Each number is 128 + 24 x the weight over its row's rms, rounded and kept within 0 to 255. Layers, rows and columns count from 0. Numbers have three digits each. The size before them is the row's rms in percent of the matrix's.

# up: layer 12 MLP up, 448x160, rms 0.419, rows 13-26, columns 0-159
# down: layer 12 MLP down (transposed), 448x160, rms 0.185, rows 13-25, columns 0-159
# gate: layer 12 MLP gate, 448x160, rms 0.384, rows 14-26, columns 0-159
up13 102:121091136131104117111166127095144112161145114134138094106138158130097096145079102124103100155133116126152120105108133126133141113091085137113108110143104134095130120136124108160136125112111120124146135102125145104147144143143158117124118124165080197099134137147078157154110160147087098167085196129116149134121132165122192123113109105140091119120162151132156119145072131160135137109173092102124124153156116108107146130104124145096135129116150127107160093146103154141112162149090135
down13 106:159158103107109115138135133148154178129135158119148111143109136148131120153098126176145128124185139169078104166135170099130118131152110118079111114145138105158126116151094130162138131144122146090104065143068112099167114121151091132103100165094116106150115122173119132100118133101127129153139131120139155102144137128114153063118057131144141140123129173145136132106100108123135080160119163117125149132122171134127130099090139125109131128082154111130143127119122143122144109141152131
gate14 100:167120131128151120103172169118139126140167130145165157158102142155111144119152103124109121131096166131154090093104097146137112102072080099118103115183119155100132139105158131078149089114123099092083096144121092142137114151145135091128123104135116185108103119127178111141129139141176151146114126147128168111136165178128121121141155152078113115160132126121133145117118115104126116102133116109100124128101104125137135130076148115106111099120145090109097163123160127126140141106152102
up14 099:085106102104132154130138144146130138123099148157065123114170082124088074129106140089112147121140125190103134163151148116157166151156174142117148099145112123113121090124131148155109137115120093139161148109147159126127083131121132156145151102171157109126148119109140141153133127124149070109130143161142103146111127103173133146140142104166093163145081080122130123140120128111089113100062124146154103130119137149129121132177101122158108143121144146133126110146145137158110146139140144
down14 102:101135125134103110063107130091128148096133100107113136101183131103110157155095165119080110124134108116116108129077135138122131157180099148095145093168124128087127095172142106113094117093138145124116152126106129097148124164159128148104173118140143123129094146154125124152150108145168135114119111155157143120123089126075107122155134103102135136205150133134154147165144102100104128112133145118116158175115157124087141135142088133129153125127142153136145105093125114158139122108129144
gate15 106:167154145117109075120139131171132101139154104149082120167137136096098131097162143131142145154146106140130158111113147157160138162097146103150140132175144112122126094125143139145098140121148136125138136102090079132115141126110141121157171105145143089147151102133174111149167135195116150168131152153154128119113099106125124129105142133117110140112170113110116128071137152096121135140173135134110163133134114116140109128129133125120102125126098164139154145148156126072181068131086106
up15 095:123156145137145132108166127170124129128108096150128127114122089087154143136137154159117108133132110108157145086131095163170134127134141109152081137140129133150136188113124141094168135135157155152177166143114129169107091102153146120131162125108138114135127117112139117134164111152123169139125113089135102131092128105162146167100133120103130099144141058126126115148105120126142139119163096124167100218159158106127105117114110148094129150178145120126090106136100117107121143117126112
down15 100:106122122152085103100153113140138126124148118106158068123153144150152073163163121161130134114124129158175137114155131113141113085119119136121135135114102149112130115107130149128106068140088114176136121103094138076151188163128141096103128114114193106133161110148088123115116147143103120128097115140085097110125144099150133164148124148107108128144151134113112137120100132129141117082121099157128091088095136124145108126145124130085146112112172107132123107120141093147120122181137167
gate16 103:121169117113080105177152120133133097107115090162153124175116113152120145128110162124131114126134139110151126128139157097116114125129144102185105110133123131148118128099116162146117150195117155128153142125124144149115111153147155132118115144145164154133118136140131183111113125160097119090115106164107152168161165118113154105110164180114155159139159119122115104146119132095124091093098116106116117115168106112078123162131132111150162144129141124105117156156123173202104129122092129
up16 102:069175083125125119143123155128108087118142114142153147148110139130110126096109115086121119163113145135099165161147163065109109099135126137104152117139127126148151101144160153107098132128151130120122160152159150129133126104110085109154127143088111132144110174120148146138098090170076106109146102107139116177131069108129136158136126133116173128081117100134138131115143150086110114145154093084117110155129089101130113148091159151093148138123130148106161129087110134132153127118115113
down16 102:138120093110157085120106157142133129121154111146114115138126110145126062123083100119125168188173193144125130162125168124121162147137120129135129157138159118177145158126113111153149154157143115110114147184152100097129108108151136150099148144137181126115136148117162143092128109128159110159121160125127094083127127117096156136139101151113161149157152106157129096155108161090112138141084121159125089098139091139131148139128158112103153145146109150117142133112141135101162108137127152
gate17 104:095128147148101120108101124124140152111137096154103114111099177138140138113107136116142127155144118152110110172090090135140093136156160159115126150160109078138137150098107146182121145137151125116132124118120102157118117118132156130124150116139100095077111092109151120189130110111118116132101136156131108132125136161068119096111134110150119151132144145168142144124109102111173130128114102159134117130108097143169169118112082129148135146074130175138098135135119135099156061119185102
up17 102:160111131115088096101094164139132144109120090176125147126128104174120113138103095087069132157106059118126169178105133151191125112161144166130107131107117094139149129135146133156093091116135117136130161127129144117138132122161124114131150097137125120130149101123124087116096096133113173125161132155071144103158137134159116108134114135144158119165117135109104153129149115118096113138102160118148082118144092119141115121128122126122111120092155149122168164159092136120105101121164137
down17 107:120117117127123127147121145114081137153105106101123142134146166169161084149110149125125105169162146152138144083104124130098117100127133144155112136128131110176132132145137184140146129127128113136145157153137097134136129097145097128138119136104140123118123164104099142119129161130157129166143109119111167116108111096112151115113159153150133110132156134108123142061130101115110115149101130103161129112071150124136105123179170081146150193082084107119090116181135082108143132118113168
gate18 105:099123122098118151096136136139139109103144141111150143108098160159140128092121135143106121108159168065116131141117166131139136151079125165101137075123086143094097128124070180130092125155119136142113155140153119122137132132136125157141159091152141133163099083115146091136126110147097119162104119107134119172109120163131126105115104113077156131116111101150139110108131102128083104105160150104127141122149151139127127130112123095144162122141200152142141095134111090106109129069127126
up18 105:137116114083129111117120162159128107094114123124144142070103135134152148106143112137134111125124174105103146133109126119140167123109107140090135095117106146091134112103064198135085135135148146138143129115115148120116126131112139118124156130171130140119153080125158111162128074127130120158135150112110123163119104136124104122117154093077136129101131113143168122132161107153096094127161164103077108133163171135107110139118139103126179125176184164132145137145135094098119110124092128
down18 104:142093132117158121086137129147132122122119137121137120118083143100094148144108104108168145132106157138127151113140172079138159136123164106126156200125112152137129112120108123164140088129151144138091128154168109128144103115129118135098110179132153192123080126102138139143083132157175125127177121093144119096112114129156175139128088151132131166095163119156127133130164107130074134123154136103175125125129127132114144082165156148132141174102123129112088134122129107105126138120111130
gate19 098:119140086179090116113161159149147126106185136104145139114122119126174152148115095151102171138130107103143132162162124148139136134136117139112134153083150129124150106147109106119128127090073141094134135158132111179121080152151136121137147140117151109167155118100136105166137108099145164122140055126111166145080123138154146121124072139130142159120088117116115146152164144096121128096135099144090164144155156149107109103135101152136136111170155112128147134108148142111113154120115117
up19 101:171120141121081126113097163152151100132141134114111137136088058114116141143120140144136134122141162130115069109142151118155122170140114131085131130134135117150150151100102142167135175149129127167092119138127080094142143121111130149131124120119118116131146088120128163172140149136119152118144095124126147142132088115155155103158124112152144117133151134088092111133148122122144097151121139105091124127088205146101115124117133199126163118142132183169148122134140115163123121092174124
down19 098:137096126128103131124148168116120165148125122112123110121151132109114090111122125154184113104129164128179108133094094128125147109101163149119136161103150116127107124093153108125139125131108156130137137114099185147167146151160137168114125095161139134125161133137117132106139087121119151177153101153118152126096117142145088120114154144151095178114124158139132141117112180086121116138087088078124123186115161131148142101079134123131162147137127111158154179151120109145161130154161148
gate20 094:102149130126125147107134156137099096095101142168153179156123123128140095143164134126123122106127130103127131117154113131124112136153087129102123124101172115202098117103149143108140139115160141082167120142155116152119136117120151153131114176117116103149125135175135139163150106153127142122129103174113086130142093110134133108095105114154125147152130105096105135133143104162097111151109196126157178093105093126078155110137137153149119141131076152121129099156165147115106122094166131
up20 095:144087116154157154136119143103153131121154149108086122139161080119100163094142128111105106127108145140171141138097157104130141137128154121132170086168085162110177083148108099085121119133136108106095130137133133134121102122080062129136102097140150123095142119125173129116123136150166135135122107127116167140151141142141129111146127135142098118112111136188104129117097166101131153122124089137102167140161131145160090149105115095140096133141141124147124134167105126185136142147080139
down20 096:131127115115107115111102147131116164158112108097166118113140157142108134110125118154130162109099051116165114110134120100150101161092094097170115114089109153145131102138138128106153110139105120143156149137112118130141078102152140151095091109122115154105148131130122103087127122108183108139128095119154139124128109084117103168100138079152143114133162132137111122145142107160119097103111160116130116099125151168148081078110169122105150165147131104080158141107112128106097108104120090
gate21 100:124136136092112169151122141128103148113137118128076079134141170160110118115116119147097104116113139121119142110097169149103155098169145125132141141132089121179087095152129139136108133101105115098110139167115099154121121156134138185133125146152132145125148129110121135099137149075089112113127137112138152088129140131131110127146169140140150144122150133129102145145078105123118108091127131153102122089112160173133152133098094149125117064114188099159169145114162168139126148087160142
up21 106:066130158136117165143155101096155090113091107163085104056170144145112131139100126132090116123125099161093108149146147171105115135168084146098098125138126128151102120141097139148119158109132127097148137131073133130095132157145132152115102147139151152109108088124089121130145169141097195108123075143109148117114118146125121142107171121124108126142130111111111165154166138106160122142137086146113113100119143114141150107096126158152127113139167110136139145127141129118166110121132133
down21 097:161100136128120132126129146128109113176154153121093144120151129126105139128120139104139123177107159166163125097125105126118073141143169150104147135165085186135089125154115144088142124076132087109115140153163177119115131139130147124136125108148126121143141140095154121148167148116141118163099142116088129116165147080099120156104144155096142152145114092132070105149099126126162112081134149159122082129123119102119131120116140117091129137100169085107116145138119097110149128135081114
gate22 098:122117129145097174085076109133140114146109129078106123136151122120163089153128098101142134108147141151152138141113098145097193125086111105160145163104150146119145114178124169123076114170121116127106141175076131144122122144090120122184099129109129115105109108149111142151103131104158083120121119149147110090132117137130128108132156154129114127098099111130123147118128142139122109148158095131146102144119098124169123173119125128179116150138137117110150102127088147100107160086082123
up22 111:120088154123146105150158128120161138114107118151108150149109150135101147086120157165103123164105127121135123122136134130106089135176159127101097168154150141147116127134103121153154170076121120119070176118113093154130131125119072152129121083111124101117167176094115137168136118147127112127122130123128125109091113108121145111144114103137145155136125101149146137122144135107095133119115150187132116127167147107084098147113107110082118158124149185127107134078161110090124124158139171
down22 103:137183142166150116172123119176135143160088145148144144127108134102109124114089131111128139092132122110113104112159171108119108174122087126138123107145112119164121121118099136135103137124148138105101133173077091115136164152146122130145108119066140116131138153134117114142169121162181121114141118079127110098158139178124136135145115090084092142140101108116107098094117102154128132195108135122088115120155122131138130103147113140133161167146089117147142170151136146102122113154104150
gate23 099:135202132103134146126143127121086145163099099134098127155149159095119128120146113104160146109135097097129092109118131127143135141131121107131086118128145189167090170093092164103162157124144081098109140108124147111145115156130101119154132130092099155154120100095130125111082173118129090083179135107130102112131125115141142124154106146117168156094172153136108128116126130093138140168101109163107131120137141145113126149084115127114112089112144128107113099154113143124113097108123164
up23 102:157077124110155119115092132112117081112168162147145165113135172116142109126172077129107103127107103163077144135111145135106141113124123153131135107161121075091112134180127152090111105158143145133114121107146172135100131113132143106094116153181146098137120137117156093104090097136149149159134114157123136125146117111085123161109110152173148156129121121140093120115117121095155130114132139111111138114121079179149099130136121080120148112130133169125132164110126139131157089117150091
down23 106:166136149156105198170097095159149134097127179144132096129115078141160121093179096110153169136136138114123132103190145117164112131168131140104143105097124147143149137131123111135091154141071143136141154099136124094129118108125138112145118155134155142116138129119161143101142147113113129134110130149120108177140118132119137079112151116127126087121103139162166116127106172163091090126119154129153101125104166093138138131081137104153142103120155160103135097141130090114132122110132129
gate24 099:173166109080159148143108127114107101101133149090138137086132128119131145134125101136115129148137135118098157155126090155163135135146140168136171156174148118125136162164092146125155131128103113172164143097116116136180141110135119152086117122106138148150171165122093132116113152116120167086121110187103176125116103127155113126144147113130155126124092151104143141159161099135098136152173125155136123136159144156121109186100125135149160162138144136138132160147173124106107114147140099
up24 105:130132170145122083131129119125117081119094128108110102101076122147173095127107142157146123125170117142131115114118156109126104152152148125147076116143130151138118075141112126090109147111131158117089074153078164110112133090127122139126065097140153090125122097136135143156145094141119145164113180086116083050132130124132127144103129123101127123086106139133123130128097118107135123172078114118110128119119173110131129127144096104135111117089109151126139140158122138143139159129143128
down24 098:131110127131134098100114116166109115118129098124136120118078118181112110173118146152109114136109124132081110163113145156134119084110081152132107054128121130120137137094150079145110159117189095084083129141134112141127110137130096101151135120093091109090100112081160091131156128134116105139161132125135111104097125125122129160146086138114123109132097142131113130142109110118116115120150122132095162135131169134114111118131118210156106142113159161114107117129149119113088106111124165
gate25 099:111149125131155113174104108116168167104159140159077141148122166100107108116135112105137167125147155077106175157137125048140124137152083115092122114113133146122154155097123112116119126103145134103148104125142107125136101133129128160128119146132134075139092152123191110068096109117147134140106130083132137134101152094144096100129125106179146118149084156122146124082132116117151112182126099139122121135110116149143085143129140124105128136166137149141105114140128130109123127092136115
up25 098:107117137142123179133115134154129114140171126161198135117092124138146143142172116164135140145111153135146108097110118170136133128088149129153127123132122127127118120088149134131101100143199116098097125150175151151139091167137139131108105143125160151076058139162113100136148155160123149111119136151149151129123120123100134176166124081112085123139131096103125139164106125126127140119116170130160111134109102110144121114119118137137121086103131132089128150156131128162130143185092157
down25 100:132113092115114142154146107145133133136136149118155136140158151116118151137136141134134150138138131156112149139135168086128171129081186041091138152120095126156164128146138164100144110131070177115125148169101114130118185121076136152133136116130119110119097126099175156138118124096140185109145148094151125103155136109160131119135110165170116136126087134134105102143118126136099125116140120090128102130125144151087131150128149098121092132108142091092140090104135151150117132112136113
gate26 098:121166122118088159114109119120129092113088152091116116145120145122132099154153166130109158118128101181141128102124116146138136130169140136123131139111117139130117127146134171141106157134076106124129108104158121136138083142128084129151089095080132092131089153084094135160143150111106123122130098091109151139105103109128158127117093166162146139158143089124081166145095119105073124103163137121122110132120161136097121157092129138091148160101179072121128132111138096158122116155126144
up26 104:154130137098149120166149146138138108112093113133112142133080146164113133129092140148150112127130140099117134155142165083141141181120153101174117089117163120126107144061136092137135105135096172091128137144159147138106142131080156151136144086149079154145130113134087114155113133113158125118134146115127141117101136129099139084113149137112187104099121124127155108104125158122125095117165103147139066123127144100150149115188165123110117142136125138094136132065137140121148128128133154